Weights of a small GPT-style language model, trained from scratch on English Wikipedia: vocabulary 8192.
Each number is 50 + 12 x the weight over the matrix's rms, rounded and kept within 0 to 99. Layers, rows and columns count from 0.

# o: layer 10 attention output (transposed), 128x128, rms 0.361, rows 20-31, columns 0-63
# v: layer 10 attention value, 128x128, rms 0.28, rows 21-31, columns 0-63
# q: layer 10 attention query, 128x128, rms 0.227, rows 32-44, columns 0-63
# k: layer 10 attention key, 128x128, rms 0.227, rows 32-44, columns 0-63
o20:54 56 61 65 48 32 47 30 58 53 54 39 49 58 66 51 46 53 59 45 37 57 51 65 37 61 54 48 68 25 48 43 33 54 38 46 43 62 45 47 51 55 54 26 52 60 55 54 46 26 42 46 63 53 68 63 36 42 59 54 61 59 67 45
v21:49 42 51 48 31 41 52 66 63 57 49 53 29 47 61 60 47 42 55 62 32 45 66 31 53 50 32 40 42 41 44 56 31 47 47 50 53 69 40 60 61 61 56 57 37 39 56 53 41 53 41 62 50 58 56 50 58 48 46 38 51 36 45 51
o21:49 51 72 63 60 46 66 38 43 71 46 54 56 56 39 51 51 51 38 51 68 31 38 55 64 76 73 56 67 55 41 51 55 64 38 35 55 32 61 46 49 45 36 52 58 66 45 42 51 37 62 53 46 65 38 39 50 47 43 60 59 43 39 54
v22:66 29 56 61 43 30 50 68 71 46 61 38 45 46 56 57 58 59 44 45 49 55 55 40 44 40 53 59 61 49 66 47 31 50 79 53 52 49 42 41 52 41 49 50 35 47 36 30 41 61 48 46 76 51 39 53 55 58 53 51 56 55 53 28
o22:37 41 48 52 53 32 68 36 36 50 48 37 38 55 61 36 58 69 55 38 53 54 62 49 25 57 45 52 74 39 50 61 62 60 49 57 52 52 55 55 22 61 40 38 44 46 53 60 48 48 41 60 33 38 47 66 68 65 62 43 63 57 31 50
v23:39 33 51 66 43 63 23 61 37 50 46 37 46 62 39 52 58 52 45 49 47 56 34 28 61 65 59 57 40 61 48 38 56 38 35 62 45 38 59 47 40 53 46 47 66 39 47 32 50 50 53 57 45 81 53 48 58 46 44 53 59 47 65 54
o23:60 41 67 48 33 37 70 33 36 42 52 47 44 68 46 54 59 53 37 46 41 43 39 72 55 53 48 48 41 47 50 51 51 57 51 41 73 64 52 33 57 63 66 42 60 68 32 38 53 53 38 50 36 45 41 50 68 47 60 51 41 55 49 43
v24:51 34 55 65 35 42 61 62 51 54 35 62 55 50 49 54 48 40 37 38 54 49 53 63 57 62 69 40 44 53 50 27 46 48 48 63 56 46 39 52 51 69 38 45 54 51 52 67 30 41 37 49 63 53 61 61 63 47 58 53 46 49 56 33
o24:64 57 53 60 48 57 45 49 61 40 50 39 63 37 42 50 48 48 66 55 44 35 37 48 60 53 50 48 49 31 45 54 50 37 43 49 53 27 64 52 46 42 52 40 67 55 56 50 40 36 65 47 36 50 52 48 63 56 47 51 49 60 40 39
v25:73 56 41 41 53 51 39 33 38 52 30 36 61 39 48 56 63 25 47 61 43 35 52 42 70 25 36 39 47 41 36 36 59 60 59 35 55 48 49 66 61 57 42 58 48 41 38 67 47 28 39 51 66 44 33 66 31 69 37 45 30 47 73 70
o25:38 63 46 48 60 52 40 34 78 55 50 62 60 42 52 38 69 72 68 37 59 37 59 38 24 71 65 54 58 46 67 37 33 47 58 54 37 64 61 38 39 30 52 36 51 63 45 32 34 42 53 49 47 60 53 49 42 30 76 63 59 52 58 30
v26:43 41 58 47 47 63 43 27 53 49 55 36 64 39 53 61 26 65 55 47 48 62 51 52 52 49 68 58 62 50 48 45 41 59 67 41 68 54 63 59 58 54 57 51 48 53 44 61 60 47 42 51 41 40 60 39 65 47 39 40 49 39 64 55
o26:42 46 46 63 49 41 51 53 45 54 57 64 46 40 53 66 44 48 47 64 60 36 52 55 49 49 33 50 45 41 43 46 49 52 34 52 39 65 60 49 57 47 48 54 51 36 55 53 34 43 46 61 70 56 42 55 49 55 51 45 53 59 58 50
v27:44 46 51 74 64 44 45 25 51 56 33 53 59 72 44 44 62 42 52 59 40 45 60 58 27 33 61 47 47 63 25 62 51 35 61 34 67 66 69 47 53 59 58 50 47 33 68 41 57 62 54 63 64 62 63 31 54 36 60 52 52 57 42 32
o27:54 74 50 58 57 51 50 45 49 50 66 48 54 30 54 49 47 49 52 20 56 48 63 45 60 63 42 54 74 29 48 46 42 51 55 57 41 38 21 63 47 45 28 67 46 56 42 60 65 46 45 31 46 44 67 68 40 52 45 44 28 46 46 45
v28:68 64 58 52 58 37 73 41 43 64 50 64 56 53 54 42 64 65 55 55 44 39 38 39 45 45 55 33 48 49 56 66 70 51 52 54 63 37 57 66 54 52 39 42 54 54 51 47 32 41 43 48 45 58 36 71 48 73 48 68 30 47 48 62
o28:58 29 45 56 46 56 48 36 50 42 54 49 67 47 28 61 39 58 44 30 63 50 44 30 56 45 56 34 46 37 52 38 50 54 39 58 30 51 27 32 43 46 58 70 32 55 49 36 60 62 55 57 37 49 89 20 52 51 61 45 40 73 56 55
v29:49 37 45 55 40 34 43 53 44 35 55 56 50 69 57 58 50 53 44 48 47 61 37 47 67 51 59 51 56 49 61 39 60 34 55 54 44 60 50 64 24 51 55 37 41 45 51 46 49 60 58 47 53 52 59 61 56 52 55 45 69 41 69 57
o29:54 52 49 63 46 48 49 48 50 82 33 61 50 40 53 53 41 68 60 51 39 58 41 68 52 55 35 51 49 46 41 54 44 42 44 36 72 48 36 44 35 52 43 38 37 56 61 46 58 44 34 39 52 52 52 51 46 51 47 17 42 53 31 27
v30:47 43 31 67 33 37 47 67 61 42 59 45 57 48 53 58 56 54 40 52 50 49 28 62 36 29 50 55 46 35 50 53 46 52 62 61 54 68 54 50 48 46 57 45 51 58 35 42 61 52 74 73 53 52 43 34 54 30 58 35 47 43 67 59
o30:56 40 50 48 38 59 37 45 41 57 56 66 35 46 49 57 53 52 60 55 39 49 41 48 61 56 33 47 49 65 64 52 41 56 44 56 69 70 56 73 52 52 31 29 50 43 45 48 55 52 45 41 42 49 24 69 68 59 54 48 61 33 60 48
v31:42 50 49 54 29 38 31 45 75 55 45 61 48 42 68 53 53 62 68 50 41 52 39 56 56 53 51 45 52 44 58 55 44 44 59 40 39 55 48 38 53 57 36 41 67 57 44 44 43 42 55 43 58 57 58 50 48 46 41 67 55 56 55 43
o31:64 42 48 66 72 67 35 62 40 40 67 63 57 51 37 47 51 49 40 53 40 60 49 48 57 51 39 64 46 56 38 47 52 63 26 46 62 37 64 59 61 63 67 57 45 40 42 64 53 50 26 39 41 51 43 44 58 54 60 49 35 53 56 57
q32:53 37 45 40 42 68 60 62 55 61 51 40 59 72 54 61 53 41 48 62 67 29 34 42 62 46 55 54 45 43 60 50 54 47 59 37 54 71 48 56 38 50 61 82 47 40 46 63 51 32 73 45 38 69 52 54 55 59 47 55 71 59 24 40
k32:46 47 50 37 33 51 33 57 38 51 42 46 46 81 63 65 47 57 60 34 58 52 44 49 60 56 47 41 42 57 61 59 46 30 65 36 53 75 52 68 43 49 48 82 50 51 46 63 63 44 68 47 36 50 55 67 63 51 42 44 61 52 40 35
q33:31 47 54 60 45 70 55 43 45 66 42 44 51 25 42 39 34 44 67 75 60 47 62 50 72 65 41 61 49 71 60 45 54 31 28 43 67 51 38 62 47 56 49 58 70 50 66 27 34 66 58 32 11 35 47 66 39 66 41 63 44 56 38 41
k33:14 44 34 80 58 39 39 66 55 73 62 35 38 34 55 58 39 53 66 62 44 49 34 58 64 47 37 52 52 58 40 38 53 40 37 46 60 58 33 83 51 38 46 52 32 55 61 49 54 47 66 49 22 43 54 68 18 62 63 48 44 51 30 54
q34:45 26 34 43 77 56 54 37 46 43 54 56 54 48 57 48 54 67 52 52 64 41 34 30 62 71 76 54 37 48 38 38 49 54 26 35 52 60 64 38 41 52 52 60 35 39 54 39 47 33 46 22 46 55 40 46 55 67 19 42 38 33 57 58
k34:26 81 35 44 72 40 44 46 55 45 47 36 75 50 58 45 52 67 51 23 71 49 39 51 41 34 59 54 46 54 45 34 39 61 55 34 44 65 53 34 38 46 56 65 48 58 63 44 36 42 54 25 35 52 58 50 38 48 25 55 68 47 60 41
q35:47 61 36 45 69 47 57 66 48 58 62 56 47 57 41 46 57 24 52 56 53 58 57 62 65 50 50 68 49 41 45 70 67 37 37 48 58 54 76 33 45 53 54 71 34 63 33 46 44 25 45 68 45 48 41 43 44 44 44 36 28 54 62 47
k35:38 65 45 58 56 41 65 33 48 46 47 50 35 52 47 67 41 28 50 58 25 61 50 67 59 32 48 67 26 39 44 52 37 44 50 46 36 45 63 33 44 50 67 69 26 72 61 56 53 52 40 65 51 35 36 45 43 48 36 29 57 72 60 29
q36:22 36 44 50 37 34 52 43 28 40 50 62 38 41 48 63 44 11 44 58 36 42 62 49 67 31 41 49 44 59 54 58 58 48 38 68 47 27 64 55 42 43 44 54 44 60 75 50 45 67 58 69 71 47 54 44 60 66 58 54 54 46 43 44
k36:54 40 46 41 54 51 84 53 34 40 28 42 76 60 44 39 47 30 44 51 43 54 50 49 49 44 44 46 60 62 64 72 63 55 34 45 60 16 54 42 47 41 30 59 57 43 74 57 49 44 72 60 60 51 57 64 46 73 37 72 63 26 59 59
q37:53 65 55 51 56 30 55 67 42 59 53 77 44 49 59 50 29 57 55 40 64 42 58 37 58 59 39 55 61 36 65 65 59 18 41 53 55 43 63 48 31 51 50 43 52 81 50 46 56 38 39 46 45 25 52 51 53 41 43 48 58 22 40 55
k37:37 71 54 57 56 33 54 55 41 52 56 53 46 42 39 52 47 50 42 41 64 30 39 46 53 71 38 60 60 47 50 84 58 40 39 58 34 60 59 52 57 71 51 46 70 56 48 30 47 38 49 41 49 53 41 40 56 55 23 44 44 46 39 49
q38:57 34 54 68 55 55 72 59 45 50 49 39 63 34 53 40 25 48 51 50 33 78 48 47 55 35 62 39 48 44 36 33 57 59 25 42 43 53 33 67 43 55 52 44 36 57 39 54 46 47 30 49 53 51 76 45 55 41 18 57 46 46 40 41
k38:57 43 39 62 45 58 66 60 37 62 47 65 61 33 51 56 29 51 47 27 44 62 60 60 56 40 36 41 34 42 29 62 41 52 35 46 55 61 32 31 59 48 53 45 68 40 60 53 51 42 44 20 61 16 48 37 67 57 34 29 47 45 39 44
q39:56 55 43 46 75 79 55 62 36 49 62 47 62 58 52 36 62 48 48 46 36 42 71 63 51 45 46 58 48 40 57 59 32 48 61 44 40 31 53 33 41 47 46 52 53 45 49 45 63 57 36 63 17 62 42 49 52 68 58 54 46 53 40 61
k39:61 58 45 45 57 52 63 45 40 40 69 32 56 60 74 46 53 47 46 49 47 50 51 71 45 57 33 55 53 36 64 42 41 42 76 32 42 32 60 24 44 56 58 49 56 56 57 54 48 61 55 61 55 61 43 62 53 69 56 47 48 55 18 54
q40:43 30 60 38 50 49 48 33 55 36 49 55 37 63 60 65 48 44 62 59 61 64 69 61 39 49 51 37 64 54 25 36 46 70 49 70 45 52 69 62 49 64 46 54 39 47 43 52 50 51 30 55 70 46 51 42 37 52 55 64 55 63 55 68
k40:52 33 60 49 42 37 34 46 69 52 39 58 41 70 57 41 38 62 41 56 69 90 57 45 31 53 53 32 73 44 50 58 41 68 69 55 26 61 31 52 59 57 53 67 50 36 35 33 30 49 61 52 63 51 61 35 33 50 47 61 48 58 62 69
q41:47 58 36 49 57 52 52 47 46 49 35 58 46 12 60 38 63 59 39 58 50 47 49 32 45 56 42 42 46 52 51 47 30 59 51 38 73 69 59 46 63 35 37 27 55 66 25 41 53 36 53 45 30 54 48 66 58 52 61 56 11 68 51 56
k41:34 56 46 64 42 46 52 42 59 23 25 48 55 34 73 19 49 48 35 51 64 50 43 59 45 53 57 48 46 65 54 46 41 52 52 64 55 65 57 46 67 28 62 41 37 70 31 45 73 49 44 56 38 55 47 46 58 53 40 60 32 61 45 57
q42:41 67 54 34 71 53 81 46 46 50 49 51 53 48 31 40 48 55 49 72 63 55 61 43 45 57 37 52 67 55 37 38 59 39 23 65 52 78 38 45 58 50 26 37 53 41 54 47 54 43 73 31 43 31 43 43 35 46 55 43 60 65 62 65
k42:26 58 42 19 69 44 56 43 68 46 54 65 56 49 49 57 57 60 60 52 64 35 53 71 49 53 75 44 54 53 50 32 63 41 40 76 43 61 45 49 46 55 35 45 56 26 42 57 60 64 54 35 53 37 68 32 35 47 57 67 61 61 51 69
q43:38 43 45 34 42 53 49 45 11 41 45 44 48 55 57 37 53 51 47 58 23 43 65 58 63 51 47 65 27 56 67 40 40 55 49 49 77 73 53 52 58 67 53 71 41 61 53 46 34 45 67 49 46 25 33 66 49 21 61 47 55 41 33 40
k43:41 53 50 28 62 31 52 57 17 54 57 54 47 70 49 37 44 46 49 73 28 49 39 60 50 33 61 50 35 53 79 58 42 48 43 41 77 68 57 55 69 68 63 75 33 49 44 37 48 47 44 55 49 39 55 62 26 57 52 60 50 39 36 52
q44:50 62 40 53 37 66 44 71 58 49 44 61 52 41 35 36 42 61 68 50 59 61 54 34 37 64 66 62 41 28 43 71 43 30 61 64 54 56 68 43 28 66 45 46 49 40 59 42 43 54 34 65 50 60 64 53 54 50 26 52 51 34 54 48
k44:52 65 39 67 54 60 53 70 63 48 50 42 52 39 50 39 41 28 62 54 43 52 68 43 30 56 48 79 29 55 49 58 60 17 52 72 46 52 55 47 55 50 69 43 62 45 93 36 42 73 47 60 53 65 64 55 46 48 20 53 28 48 36 52